{"d_model": 96, "head_dim": 32, "vocab_size": 8192, "norm_place": "pre", "positions": "learned", "qk_norm": false, "attn_scale": 0.177, "bias": "none", "init_std_o": 0.0825, "init_std_up": 0.0951, "init_std_down": 0.0951, "optimizer": "soap_variant", "lr": 0.00316, "schedule": "wsd", "decay_shape": "linear"}
Each number is 500 + 40 x the weight over its row's rms, rounded and kept within 0 to 999. Layers, rows and columns count from 0. Numbers have three digits each. The size before them is the row's rms in percent of the matrix's.

# q: layer 3 attention query, 192x96, rms 0.0661, rows 0-64, columns 48-95
# k: layer 3 attention key, 192x96, rms 0.0665, rows 0-63, columns 48-95
# v: layer 3 attention value, 192x96, rms 0.0662, rows 0-63, columns 48-95
# o: layer 3 attention output (transposed), 192x96, rms 0.0825, rows 0-63, columns 48-95
q0 103:474558463556466518505534451511481544519568425561504541513504464463406514513518501549504472464512545534461497523491470447516498569516487518414433
k0 105:424460457563454444502463476549537534522473503485512509519460479448536460538523519542463503549498525561494486479467510521562477510542477505470472
q1 101:615541520471454439504492508474541465528465518536524500508466481519511512447511580591483489508505493386606550559452468545459527479479446543453536
k1 109:564534468504532498478518467500439445539461614425500505457513547482528509484532490443513491557576478451524466577434519504422482510456488545494502
q2 111:486476487511525536560440438482500532501478517481511527574523488477545538581483519508568483524509472492492463525426487593500517502546428542531572
k2 107:453489487499591511524508440484493488515530538516425435506464613553518463531556481503522483541536534466479496530393455620514436477493473446509473
q3 094:492598472494467492505531495424537504556537442450469442507536516480438483487505505517453537494473500496495445496520544390514507548458531480417495
k3 099:502495444471532442519418473502500535541551477539468427464473450460506518453461481486531533506410524487506510554572567510480495520462503499462503
q4 104:442498531500544484500407448472490520493468517501539498540513501511467511472467472541418496499493481502614457490502539467425438492516474528482567
k4 109:515444439532524543544463468466520493525481520504473489547503488487478473584435514523447490504510465529579507486527532480476486516505533483607454
q5 099:546519521530582534470523533491437504468467514501427545548491456535498505517503527465565433500543476497470458481485476427496547424518503512495549
k5 109:502491507519533546515497490496466432500548508582431475525502429520520436521492562563496486509534496567459589515483489534524504465536496559521480
q6 106:497498530538533554497527486494552543430412483453501503503501470533449486606567467479478561516451452491552589458549530434409465463504537535426504
k6 113:500478546507569534490501530504459460491450426466553574510489490515469524506485526544477526537432450560524465480489550440504449512458518552495486
q7 092:529466473509453414411501499448441515466543481570465446500504474507535488503494469482499499561485500533448503515527549538472542452544462484549493
k7 097:491553513547516585486457510512504573513563513569542544499500491476470552492490475542453444452496471491492468483517555471462437498536515514447529
q8 094:450546438536488519540517490495494436481587413515597463522498527440519523482458508511474499485577585477528495473527570428520462587523458481494488
k8 093:552524456528460477551471469517489554461503497547498473527464452505504474505551505550487500491465509554548466510505449541513536518555494421575544
q9 099:480500592446484488481577549518483521491460478458461521476482475512441566465481479519560500480470508576458505510547395486529516519458508498510564
k9 105:518501568539510522505527548544546489453478440512488511554525505478571558546511501489442515400448609547488567574555518491464436525489493522452476
q10 098:495528450429473494460542482454476435509471505538521502444463511454509532516460445448455513500576466510521507477511509429470517422469512497576520
k10 106:527495484499469437501547395442517423535518564515598485452467540476550526521554497534510485424475521521489560499523514520462541459519471499552560
q11 087:489542408513491523500453500469440518497446514564506516508531506558526520521493467442428517391469551434603504508470503524504539479537449476559518
k11 098:496466490471505498477444490492487516530415535540509535472527502535496439445547507484558468527525515496527442515491463470414521477433562567601562
q12 102:504481420536476439547563516492481516548500551505492525474561627543477497442495498471483454474512518511494552545502510500545516466466574493512559
k12 110:531509460430483503539596492534542499529547499508481514559557538396501529546498484479494458518469484481521446499554489541448473577485505552622512
q13 113:551515574452513519428508502420448527513525570504487492576473518464495460462477456467533484456546537463494516457561512545506466507531474437504552
k13 122:566476503465553533444445532495508539582468486510497460465532499581595494423537483543478525472540483431570536518522486528485477460573491446488509
q14 089:511482494591542491505472584501541511583461532512532500508491532582523534506440531506497524447561465514464500438507548536399588469551540474473470
k14 087:477520533514477553597491455496551467484528511461545430393508495502469460517466526465526514536468470530481512503549472494438504477474590538472530
q15 104:460528493450497559512527496504487483466517555461485508436428556494513541512506492509503408460518527501525565429483519501489482533508502480512468
k15 117:461572469536458509542536504530516504514517471508470506486571479483540477434443480531513482418618549480565463456447439541532468513493475512555526
q16 096:479488509454455511568563509536573468546443496519478435528474540478565512496504485527553544450513504436527498484510506507498435519425524498514552
k16 095:407518493513446527582473451446497415572508432476479501479547528541509534517454465533555497523458493508481545455484510534515535553422496548555519
q17 113:437540524537466518517472511574536516537490442506494524508528472478496459421519499505446508450535511498532539421546471482536501518491573546485562
k17 115:501527486509455461455445509470469539523473516487554514510523510493500490551536476501482548488441519519472551476618488510443523538453498516466602
q18 103:487519473545525517469465437494538503515516440536508531518517538559578487492494545506477449482383493441531466437560485479494503450452427522537512
k18 115:479481462426547522409516501478488525525392539457486489468460532548507425542524506475530569462433473528533494503500465514535546478421555481479494
q19 108:463534462503460521473500437534517505539499499425477460448481552543483474471529486548578555551554558494504543534483559468522562539474477517549464
k19 121:479536465482435452550529533509532502480472559412546458538421506484486504540480502469540494484500530504465483492501502488433563473529449466490422
q20 112:561542544451484508497542466465528487578491470506490449539461540514452562471540512557443492516504520463455587526485462442583509480476420500479459
k20 105:441457519523551510482540407451494536507529501500574452503529548514465534480506488586560458518534531495519529459489531546403521502460444507460434
q21 100:626539492509473505550434494538456542504457507540506498463527453511561490396501436478520510486490439536509504451472554485465540453521437547520460
k21 107:534537527488514512484497459484515501511477533480544483524521576451440471486585449486484484498496542480493533436560503374423475513406473521497512
q22 102:552519470527524511512511529457503500519457452513499521465566590510432566562534491523507499523546472520491434443510472554547409570500534507496513
k22 113:509432535508490456528446581534542521556477487554514532471448514516514450474495578574470451512480443494446450482503476602514506527458465477511504
q23 103:484531551528471471536561543474599526498490483499490525445533518478494459462594568522442435481511432474510494529531532479462579519467509549478500
k23 123:546571494445519425507476501551546518449480522439507497452575502503487538498508574465480455540538451565495499505575500459447579505430473514452547
q24 097:528447498506586447513454497483562506484543470487480485532474488493484431434534509553513473409521528455477550500495528547443538504482542526494496
k24 104:507596496488532501485458511496445435522512558484489506556531493504425547481557449470489556517457443476572493548492473527466479509523529464527536
q25 102:453521478480485466496443452533450440576492501487505550543516468526468521532448467438480509543461508502470482542574568520479487541540444476473553
k25 104:456493413514490513492504481475464468516542502495406566569501459520521468562479579533538503484495486520493516506555518505519516539540508487479455
q26 098:493454480567489498474502479511438541540522551475474512468424454556499531509495499621438490424522490524489499536501476500477462481560482474561533
k26 097:537504488565553494499569444525553471532533508504478610532495456487647474485478491444500439397505506486534526477449491505495511413519462478533533
q27 103:506520516514529481487488506514405552460550506522510507497567508481497469547514568537515480497466452513519431534450509549457492466430544544473496
k27 098:476478483489527509529517445579487581573465532485469455477500485486545496522545622491477538488496513495555468486526527455450506500452527508497507
q28 093:523504562497516561521505514446531485462477425508510429446490485477488540517579469561481503472545547476519505493495443475485517494436449482513543
k28 096:534510478512501539497472468401535488461450470576585506471509497531519454477530479469492548423491520583473442491518488522430570511527452520510477
q29 104:477515559504510589478455576509484492440512515488515572517437391536482563430500504548544496495542506517459474532492553480500497433524467560556533
k29 102:534520552477496556508469502557486431433557465506535520504446476490508467552538455489466555490531505515575544563482501510452505440544446587518478
q30 094:511479486484538476516527555462495512456492521498502444461455498537466512492582524419515504465522497501479435411539543500609566503525489507517479
k30 101:516518506509431505532534519545516475430468501535538409510521413504458530449512484534482462495591577597510489426583515501587532473474496521494421
q31 107:511497509500447466483532506510511567472459498458570576399571493461553520547454456433433487490509458438496527501504514490448549521533469557479485
k31 117:541529550504473525468485479484566495448555539493481494443569551494537521465534495441432425491526433487494467560497530468491485567477551512519471
v0 091:460555561527539565498517505498502497485466434517538479563489487479461535514471532525498475429474513529511520472507508554556505457502467522517508
o0 094:591500492598473394558482493489530464502482485451537491525515562564467460502496541540555415515584471514457491499541480478511543549524502493527521
v1 094:491493541446505490473515512556520464468474444491489468567453477527559481423448432501496524583537499516534406518495537539539476475490465461515467
o1 086:568499453495551461486505420545494469542564523512475518438519486504508557462498568418544484521548445508522499503449475504476478458478466567545513
v2 092:470527443503420522506500507499494512605473551404486515477508473486532524468452501448553458476527506517477531530412498491534443459565529480505533
o2 089:465531518504468470495436456481499498447489454571598481474553536458504477570531494457452600536534437466520462516572522481497527487546433535497501
v3 094:509532571474469477500562498512418521555445512587553498519525528463559479585489494500469499469597501482550531474470481491528539475510474516578466
o3 090:482514466503514444473520500460557516503497547478458430551519430476494523485492445521537521485495547523516485510535515435401515492527472471509489
v4 092:497447562469491539493430514489428420520541456572572432495461504466564514533486508523511568493501468470484459522502535522456542542492365485574460
o4 085:466513531574505512490479480486545532479473498445381537451502510506572478443517508473517460476519464489491552508468490466533427437573552524465458
v5 084:482498458511446547516515518570516500468490470524448543492506560552473453487471445562517450474500496435516524543467529513483578439502489457563548
o5 091:487469517464526512538439519434425454478531552444488480527469459492514540492496501474481563459444486438451471518538503516494505485514440518419489
v6 097:529443500449531518504507452512478484514508475454535498479472481495550472505576455536507465497501505528434469424414531517432407533431518531444491
o6 098:446465513442477529504494474520458467514471532556535532459438507468525549483435537453547520544545485503521510509502516513487471536563494437503453
v7 094:503474515487539489556477497530497458489464518485493543489475560408509515475508516525436459444529489472463501447458439461457605546436490446514555
o7 077:489519465500490535436513462465578523515517548473464486538440523493508540509466432546570502492539538483467526547515543549582489480440467502502465
v8 092:404519526457419575528531462522544543498526519504494566476511537481505521565498430472463506479432455425503549528534526511476522483509508564510534
o8 092:460449464549540506540500494436513455462540504481477502547458447421480496567513527438531520436502496458524469455445460507451468487503527503556594
v9 081:503511425551513559480520551481530505470436466508498446407489483479487479473546470506546478502520456528555477549533509475495500549502520620589509
o9 078:457512513497485460516489521478537453492597504573511461582436470495425494447544487488547493531478545466544577553515433499460469464523525503480459
v10 098:486466563481573506518514574516576407471512555489499456535540516473528481513545533452520457548509539599521482551557493537478525469471505452528488
o10 100:492481443516440493481522536466469554519484422492443553507502489518504499443445440508426515459548407502490492471480529521469471507498495549478469
v11 077:475495504524511544422520508482467506539448543537430435501487526499507564455514567545494478471473487399481480526450490506420437559492442505449486
o11 080:551480531542519427547590518547529548484464458470450488506524459532504537493540506435556485481509527597468512532481499457491479530525602462479474
v12 096:447549485491514522446567498546457526561484427509495537525565419406500509475479515478499473502504446533533480448488578476460521520423496517502542
o12 081:522456426520443502520438441524445450522532598454495407498470444547512510557547503471538447460529573452486503539422512495529479521548440473560536
v13 088:388515449498464490516545464496459525477484452513532523508467590502499521477484491533535471503543461452459499550394534494456434459488490455485518
o13 092:522424513492520514449492503497464547457503593525480452517420440513557517437518525483559537458471436538535516541501467441456523563541474476540423
v14 083:511493434534516440478461473545520478490543523524503538487494484433544534573522582507545585545536462472488510493533473456540510482501479502499458
o14 084:470500385547512570436526487480507606534500469500434475462564537569421469459554464483602428483469516533559516506501512526528546489511464523546491
v15 088:450511524465486497533485452501508525443568522543563527484542471425424491537511588462503504471446508475526477527572480518439523488462481472505411
o15 082:546441506562487566470506541507467543518476432487518477505507456534515495464547475601450496480437472543465508520457548456525488556510575454470460
v16 076:474510462520547529492501576384465514485522473492489481556433439488508520519492520475524562482476559518476508511549487501440463489522457515492475
o16 068:578494517497512505480504504521482553473572541524470506469483510512526487471512521483514525552544464458497512459525512471575521533496572514492439
v17 089:470503483526450456554518518424459520490527540458485521493487543456498478500525504429493494514511454448588486567417509480515514479477521506482449
o17 082:475472471506514495544549540523591570489518533465530455479508496503498484522575478515550521454445535514509540458526457511509513555482538450467477
v18 084:470477505566476504419449558516508470443498440455473566477476517425415463492520487453507558493454521464477540514422443534503533502470486566520517
o18 087:451531447524448531565502529490424469495490578422563508530521479569526410531439451464559489503473511453456440510487496513589500487571536505430539
v19 105:570485544502447472526440422511512539551531520484465484507523567498515500494521453496452497477387490513511471530500493495354483546439462496566455
o19 104:515452524481567540531552552520499440448527497492446538476480455543496510517476503459522520513469565470510480504454444530630523445510568526515562
v20 084:487542541519500487527518644447589468490507506493548569558498499487533446522459481445481485532527448503562501506547465539534454522438496401488531
o20 075:515547489529481546471445471562511547564519528439555535459488573532471491444469510516476436473538478531516466487505513500483505555468523557419487
v21 083:480487450487531493497506533522518451536465466459508509428476453439537511527487512565519565603522443457447444492519469492485465496540544510512523
o21 076:427533489498590568472544460433517559469527510479534449516508541519536480498538494528507470495454481549501505529490534508505490500528501505519446
v22 087:485509503471558561512492486495542441511500467525526491505557547480467534477443483421519513486494575579533549540543443499463480501524458453500459
o22 081:500551497555447587473474520511459522476447470534493550473571495520473506441469426465463534513485458502476473560455528455547519497571566570490441
v23 092:456520562463446497503473486509453440544521478488550535485562470480525555457410453540516465456497493537470456457500549465588495505491503449549415
o23 098:506439513518549514493424471553545497524467507579423518491555496472525510434454503576574526527539503493534439554551543466531551499501452524551592
v24 092:450439510454454516504521501397507454537523539493524529550482495532427524580546531530455507504427498483560514509482424574562536507520488573532513
o24 095:486493482579435481498499538537524501474492487499531514485520458513504470486462499470460555483472481485453491490504492444438477486454551589445531
v25 091:524562573489539487528517499500510491523411545492511573433448472443528531460455539438489502498464542505350506462498560558484502590402527547536499
o25 091:506504449541448508532511469544531515478452549471524556456452542541514563504480492539507468569541488440531507576458532504549428429527448424478519
v26 086:487474510435514528550473479450457429493550494468510471548476419420524473529513417469495480488504552488519481491495528527571502535488487461566454
o26 082:502535535523466521474453468577494481491506513470562522439551547491505514463555521486454476506571495437487486486564528412491498537532519462465501
v27 091:429544520437546532386486538488506526509457462481507476492475488482522536495478468544545593557477480539432534514564453512455440498480561486516493
o27 087:482542529481420432461546521510453524515516460542470535518498518497487397521462561482492421571521508465527439488500546502488578522534450510487466
v28 111:520449527445479531508463518470440503501512506595504419484541482442516506506504458510584547516455502483540489543493484502494513527482436489584471
o28 108:513553537515543506529553526515542470501474466482428544433577545548514475498494520476508454512424513447496519559518475409568509510547577462450528
v29 103:522470521443607453485536424574505494473446401551544482496485528519546496558512466522526464490467463467553531428507550503450551493509506496526502
o29 102:478488441500448523498490461450419455510513569483420536495508496480577509469502502467487471485591555483469536524451461506501504462562434462540501
v30 091:516491532491488474554533489424448526506514460552487575504440557538435488534464418482521518501539551409496573468469497454526417471528457532517562
o30 085:509513506465527563484505511521453515450496549533497533420501515484568504484493509478456555491503522529478479452490538412425516469492551463469412
v31 092:494479507546567523525435526479451375456467499487490486498499521517469547480477478520483498493467568456529539479575466481471519544460452504545483
o31 088:561539561539507518534467490499500510409472478428444584466531469500529515460496551515495423460558523535506493493552492476512478431549380529481535
q32 091:512502474502540468475440477477591555499475517483480577520480427548561484483475556484533491412528487544542526519499505550484462455456491526462517
k32 093:508440479519468490447567522518483510538517546544523576431503474508540502502458390474507564532525479484543495525510477396513411471515504455485609
q33 092:503495491482526534527583500495506469493524521497540506501525504530439545446457414518499582468505601494502517449494485490499492529463553510521413
k33 081:484522444542455502441524531514467498483555489440509539444556522557529603522462543487538515571474471522455539511511472530547467549513511436525445
q34 092:437464569494519537467389513527541508482508545560483505508496443471598440459463528532432540499476397500452442514509500489508480460487525485519498
k34 079:493516566457517530534517505457537474514511549483484527446496532531506471487484496499472610545477573497524504550486489487528455449507567545489546
q35 085:512508528442519538522557547479451466545542428539497518552513486473410484495556521515526500476457506541509553444484463494450451538400483484482478
k35 085:524514545493506528480459474465465533516465486536542546461553505474494526558488381499526552492444545528531482501529511553510517488518513511437458
q36 081:509469493447459495512544518513477454502497543443520472430506454480553552595430500486573578514516501509463494486500450482508492530507523534436585
k36 089:478544416475481485492567484494493425490504544482492450579512508488457563541513493564518489528465550504501576401535545483530401477491504512453508
q37 087:530473497548410546542404528515490576495501525468481572468539445473539525525515498483385457439532460515511476470474539532468503533551524445521468
k37 079:458425492483554490478477473485507459466508471547462498470448507498478491507533579558547439515555434536502533441503486504525500446521541471464506
q38 087:469417407503503454526572473519457457509498536513437510528472582516540468493520535477543439530533521522517451453579478498472484527552507529481521
k38 083:511438466492462488485462407491502523429538427478464532474508498461506526523455491506444476476536498549512528458506449480476464581460443496495533
q39 077:505486519436489513540487424529540421459434538476532511498508521482513540540470515530540545483485531532559521416578491431483506466483485487489547
k39 081:480474505496484444507508500621472449495492546509518479527482478485470533451554519473514543562517526508491509516503506525516540501545483513519593
q40 085:542439485498580466413486498491517472528436504464520499473562517535487476480539476539511560501521551469574489510493463567438534497500488529447481
k40 083:486527489517511527454491482553546550550546522441486485439499592462537562466507478491489543508484542514551512535481483523407543497495454444554496
q41 083:560421516461563516568546542499512499551544496406534490467465464517515447489526620552549529561485449511478527554504475504541484470597550535467505
k41 084:516498432531511486462517397553512441445464472437476518514539487506467524472493494482576587524495517553592410515424512472480521504451530540563465
q42 079:526485459537519476476445533546493588513475567476503438423477507473470497451479528479498462502520486540529475536550463471528544564521535476524511
k42 087:538456490457495497521533442484481478528515478497506406573455486462508451537515495548501511504529437492489551502434483501559582544512487574554520
q43 090:545528534521470502466440459492538531531478487536479486529460455433540467445452568504440451470552462464514505515452508480490524466477539502410467
k43 084:437478481467518498486481478516392440474469562380480445407462479532491498510499512462506504500488511517453497432471499477526501459456479512399470
q44 074:566554515489520486514572410517458469574516461475500469485557566506434573563529456459433535567507533532531545435497494472522523505529459527504569
k44 072:510472459499545522513447590452529576509497570441552477591519474538571572505488520550501492501457506494480489571435541515562435585463470503492514
q45 083:539465440549466464498447591480511508456516509515477505474506458468537555509476480561437488503572468639432449482500481472494490532445494541504484
k45 088:468490467506464578427461432481493456496455540475511473544480499537573517459489539459498522500428441606496529504498472513511525446487501512530416
q46 094:429529455514514523521510449549545484518516516444527448529510588460456532442497525488509436530565523432445502493515475489475434504521509580470499
k46 091:459452536553529522569521473467490506527509471485522546467538535445541528549515489541438472526495455434475458463438438597464532454517454546489550
q47 091:499546477555526456505480562480509548451495473517516469552494538417589473577540496503406425450541456521469455451479564548488538552507454498517528
k47 081:490449521511571547487510469550450514534560502460434465472540489499464497515489517465413473520522468522527441523523503545462449485636518470491548
q48 084:475493464511381486509532477567474484509500467532496600497464485508456507468449543494525537518541498536474466529481488432530552440517460611586599
k48 093:502480554498504502525545527444550509436533565436498451487482526439591496528480513485531431458467516514497519439585473486575473457510537479514556
q49 093:517468524476595560503481523532536482520514501462485542516518522441554439519473540487528468504563487421534488550497526546392482490516560517526520
k49 101:507431486564525569505524546566418474508490523545537513471530558473484481501528464516475587539535502531594468447489488503523424517522518458511463
q50 079:455526558465509471500596446431570462481566431511538480501460475528436540521535489553494495487498532544437485521558531512437493557487492515491486
k50 079:422474472505536477487464495524547505547528461535520559466477467532540500493480508598519486455461484523465479532464491497471508549502519481519487
q51 091:512451477497482540540535490490449530509489467528542543505440518493461537531500423590440550529440527419544516436480487538538448564486503468547558
k51 098:501461555576528493577434471543534484464491486530496561491554534460533485520474502528523592465467474508480405459581550582461520536493475549524522
q52 077:559550486479389442509545472497531505543517482565565466516489531512513468542508494527519473514467475476500578513479526588497561467458486386458485
k52 084:568525473501554526492455541546516484491438489493529486449515511464519458607502495455450489488494504480518481475505468496588505527494495497500548
q53 097:423518517567469456515447546484504517473465498562499586585487511489517490456450488492442517539498404524529460475525539430497449567543502427488547
k53 089:478521562491493556569493505598484518502586450513451527514546481498463438511526522467479502490515488530523430483553490436458503490453567506473583
q54 095:571516503551460474517474474467456536503498406544519514503543411482480549497478424560476510491496495519417462475557532541471500577505429525555517
k54 096:491439474517437539520464544482541542438446509555481521510396481497559480466573522515444410438476474556571463473484524502528492548535540476503490
q55 084:531570460504463440491468544431539491479463492463507603562508492513457557500383458479505531498468488487549485513525505462477499524471520531513501
k55 088:579557483535417484477463461465518498584543497529470503474494474492485500508541491496484513484551488507576512486510466554509466488437480457551422
q56 073:554553539476520505526548458452526512506464514449508428558562503473503498597550513533551436532459475450540556528460509512402572544475448545527463
k56 087:505434469494531524461487568489473479508512490456496449466555449512488528457500439504468534543523505530519471490497517444519469559602487491443508
q57 076:492566546458507609509416512481457459484495490519497501581478511562531502435527578458544465423464489489455494591539423515579447523446503533531496
k57 081:523582593485446513439463535476479474577514501540496460531500426511511512485552552436515513391546543514537508490517565493452451507496462497510496
q58 101:538534501526478474543530458442523470483507525489514490532538553473415491476516481522501532527436577509471502535448466464553439532463511572473525
k58 094:486512527484421486548466519454556458490470468516515467587469491558551466483411468472481509508453519449459479500515491405541520501546538561468547
q59 081:459488500464527559521557451539471421505538550526450518553493494511435518489540501483525527488511490471559527516521500516490469454465473528479486
k59 076:509489500498497491569570492424552522471520412490547517548514548463494495454490518521462498487485496563547471464605510560444486565520444507473551
q60 086:496517468503522488522433514469524533471435527482482509488501566526503566518486483525459458509507437468379406520511527524486585519488501504486505
k60 089:521507544470502491487403528520532476438522534536524484530450561510500500471534552537475538495467464415543514545457423461542488396487496502439439
q61 079:490485488501528528469544495491559511495512468533450528544515506524505509459486441523488482420489566545489512464573498466575490523500593551501548
k61 091:467515500526388548587475543567510537478498535583479490538517539512536441505469514523559409471470454502507479550499486533549489516548466549570532
q62 080:468474423529479438547488506494496496477492486533541442542564512563533494466562493460444500543515568483534488545498452530493558498462471567536531
k62 085:512523501497471456443435469540515528526550498570508530464480560527428514546493453473467427526472498438515506470485546477454484505436544402514455
q63 074:506495513445510484490508485483467395504449500554592575453528411521569492434538559564468500442524455494488490477516558491472510487535446500542479
k63 081:585493531422485558466441513448510430494504526521510505482508508493488520511604514476526506508490497516497520525548548504447557554452513535554451
v32 100:483460370495519503477464559515472479499520485514451501471523455478477503529556459531476538500438571453529510526524522519525489472537479532540497
o32 102:528565542529560537537502478507498495468442483496511554554478506548530497408482548504504512472565402528553475534470465503495496507492538528524480
v33 097:510483540454588497499549490587496487445569506547517445497521521437506494509523537520490536488432466476475515465476476503440487575443496511538534
o33 103:504489455498501532416494467501528465570534529432413575440492500513468586442449463466591532481586531556548521482472512489455478501445505458505486
v34 119:567488489514507493500494562497476489489530537471526499475501542547470459514472504491503564463523429550551440490496478474491500458494515444391461
o34 131:493508493438552500524534531457526540500495467509537472522501448454504488569554440513471525466402543476416555498528511554424560558491515511543449
v35 093:568467549492447542521442570534527479530585448475524454572515479468505447531570477389500512502457536532513503527546480479580505530507501548490554
o35 092:488506504468556545451518451450461534558476527475611459485384575528468535493533490561496519483515477519480509557454577494434490525501454436452514
v36 092:523461522503502522456475534567473483504547458483476463498513572517501536485528460495416472483504561518565528546521497487482539548562513474493450
o36 086:515521525500489516544444472494488508492539515540567549557521484478449436502491504546433595487520445499540484420483490503394476532444400466550574
v37 087:535547561441474560509516486512504542585549537545536540522469468468478410525454449460507564462507508491516445490544543490520549494472490466494473
o37 084:471474497479456493420511505434458515525444556492487494541470562557534475530526447503524521590531477471388539482508478483543463498503526502450506
v38 102:451464508471487511557469468542409487462460503542515479560497497541557445507454475553495492507565539534514519548555491496561534494571531550406457
o38 105:510481501524549551480572558482565525553480457514459541421432465488519521531510484445529536414469529520518510443458533522459428447448509440549535
v39 084:497540537504525461470547563516509552518485422551564480544477584565516492438499512442506523544489500458534551602423520518459555511518546505566477
o39 088:533501439484458470518498480513483462540530559431493509505444521540454481527446576484556530513562568490513451451533483499517539430539360496481518
v40 098:511495519539496492463481484504523496421437536484483497513553449498513478583464470496495461469507483490501417496503539517511530498477496509469448
o40 103:454518459506545523471563504525517559492530397472504518423481521541517519513520503457519486490426577475501532467447489614456471469435503458548539
v41 105:493516438578514485471530497461531514434426537462510462506537533485513495478554542562472450501528478482483491547426555528493563549468517458504480
o41 103:485477498592476490618486469563459438422551457507447496532542463474521517505523521453485535488526538546513459446530424526591476441562492569498575
v42 102:487566461430476463483536549386461496494523493505475492507501481549493481572506468447560434502466426481499492562511602511459549508462546461557468
o42 101:517476529525510475583468476587470538529548531486475549546465525430459488464456500520485496494460543528572474467551484545492465517530471471452550
v43 101:539443566497470498500499413496555477484452504570445512501508500436511402481503469528535521493436502461466494466467480452441526476598498493499511
o43 106:544525469488539532431523567475509516526514448522520507419507487528456623457499541545518464455551494493527549541472556571485509472493495496442459
v44 099:518523499501547481513494556515546476530476567439502528493499514508495477511527429479575455524520518524420532481520468465549475504552504500455478
o44 099:559507521500607470453521513453488567594508472487480522517541532471444480485530544531461489472518495460563496517472539560451591502474443474494530
v45 104:529505512448527407462520435558510508472512533554513502508544555402518464468494493547452474510467445440546463542506522484505528493509463452569599
o45 111:514553469522413494502455474466490445541504528481533434511442477473527497493500486421600532463551484513469522449482486456538448514458551504483531
v46 113:473484471521464479568462532541568492485485472457481419518569519518572447487544510506495500528542529561528400507508500457493459453438495410507510
o46 127:448490553490524505564468562448383470449503476535508495512450485459474479547501481430495447443509493546407511446562518519446484549535497542483487
v47 115:458470534475456483506460517454468552457493500522534551470499501471468577559475566532437512490530489470469511481550501494531505454575488487416460
o47 130:522513515505505560499516563545623579529509537496468473545564516501539419466492493478500521537444512516495514488484523497499492532484566503518565
v48 090:516461506501473503553586486557507582491528490474486424510432445476519501512466449508449532516438498540539501453572416548515489428523427500454519
o48 099:480563516464428557443450530505459464526512520536595523444557517434502497514521519429482546522561463431554497540433559455490469469524533557497476
v49 097:510514502453484551575517581518538504491483480545451526531556483445479583502496497475553483494521548493494535520538492514410503575466545521578511
o49 103:524518471558469491538485460460514548552575543481473524550491528466529411453510528537502426480521470473483504494543545505453490520480487511452450
v50 105:561470464448536454513506505461522458573482491482465501551488569459541510560537472455498496453427543507508435496493524486522484514539499515567505
o50 100:523573571484540474428495521504522428502518526581536499508449505549488598499494539501499533546525473460497498522531486485540547487493478496399500
v51 102:558586487560497446439482502499627446511526558468445569490465505449528427524504467497448488483503497512444485509470514501536485449497548515439543
o51 100:552481477524579504490503483507461522471512455423542429489434533557495525513590481520569483516466515460508539533437488470584600522521465489445485
v52 103:473541490464506538451415514430474455517456526503496480476472546471561552492471443476492552502548561474493505470566497535496435493530602552459465
o52 101:520439472489511493477514499486516558504502515511479543533475466569518478451502573516461533471485521541564521468480440500498537524519420390556473
v53 091:527450479497496555483521449589483535541540481554456379536546466512515608478480484486529491456423495444554498559454459511531521547519498469547527
o53 083:462554468522436553473424424503532484509537539516492551496469545471458522469490494513498518466537466478524524479482573431389460507513475525475484
v54 094:485503496446453543427486585548521494464509537459513483409563557567498493451581483591512453548421527468512537529503546456455523462560483464489530
o54 088:539478525533520453575500518468495478457458507494537538522552514540454518450449542456489568512486429527456469508531472527456527467496484558483518
v55 093:464460469517447492468508475536492484535561536490525457486526469557462461512533430518546430547495510480597475538552497467490512532566500451510558
o55 093:500505526566505462473497479486480552488414478604506508463554515506494513486503452551486559532541401495498495486530545506489475503510548517501545
v56 087:465457509549481488576531448459499495501522472458540444468434445519505492578531440502443482451523542433493516464494447481463500444625489504562538
o56 085:474490540477561528481515495574521515526441483522461493421521525485504525496513537541506490558565492563555505517485527489585567529548471540449513
v57 112:487446495431495503411551516493424569531466443480521443565494490499505513488466473537490565435459472522469446404487572522506533460471480435545466
o57 108:522565536460399533507477519507547481440482552556499576417530500463565507479463499451439532544513549446467445564531513432501479403498458538492522
v58 109:455506522428466492586549477538428493508481434524526475511511478467506474459529551502522529490577470527521539441533488511495525535466480499489538
o58 114:533570526490497475446485514477581532519490530550478536438492515509509502475466497503512494452475486542507505485536511452528487489511533444506503
v59 083:544446425528489486563459516492468484487458468497468491530447509600503539579533444601512460532537492473494541481518440447529504479504502514475475
o59 089:443485616474556529457524494579543462513483483519478501495528480429504504502468471477488548526471505513531450478506496480479485516454521526484518
v60 128:506505515520414568549497395525543509551419527422561495534452466435491531499539508512474452468503527473483498428448450473481527524442457466524508
o60 133:509506476539495456464506513497495468515539441560490519425559556525500450525538522448468473504511525502489463528556544457573556477509505620404501
v61 091:516566462467545545481490462458406537550550397498535537523498437543544470472434447438520528415431450520453525437449536471488540485473536506553498
o61 090:486493532465444485535458494520505508516460570499458490506523576437511508470498524535430462533511554426548472568536489499495475447489431514462532
v62 086:519530501496499470465472502413584513456527451442473520488521460480521470440477420456483515531462403462497507451450500486455529494505526498508517
o62 086:535492407473489460493431465442509504502526512506537475522553536494453529454534555544551507546509504465567517519517467538482542510505513589522488
v63 113:476560559479509507548498476591484490484470514545439391566521489452517444394508510560468478500504589565530495546549501475497477485501452529561490
o63 121:568525480558432455532501557425445465502491490501578533466505492506521572576513478452496500422535417497458542509519546494490457496482495471484467
q64 094:455443560529491529504487511506475431512481530446594545472461404542544510535481505545481511505558498489479485533451509526464550442502488469492474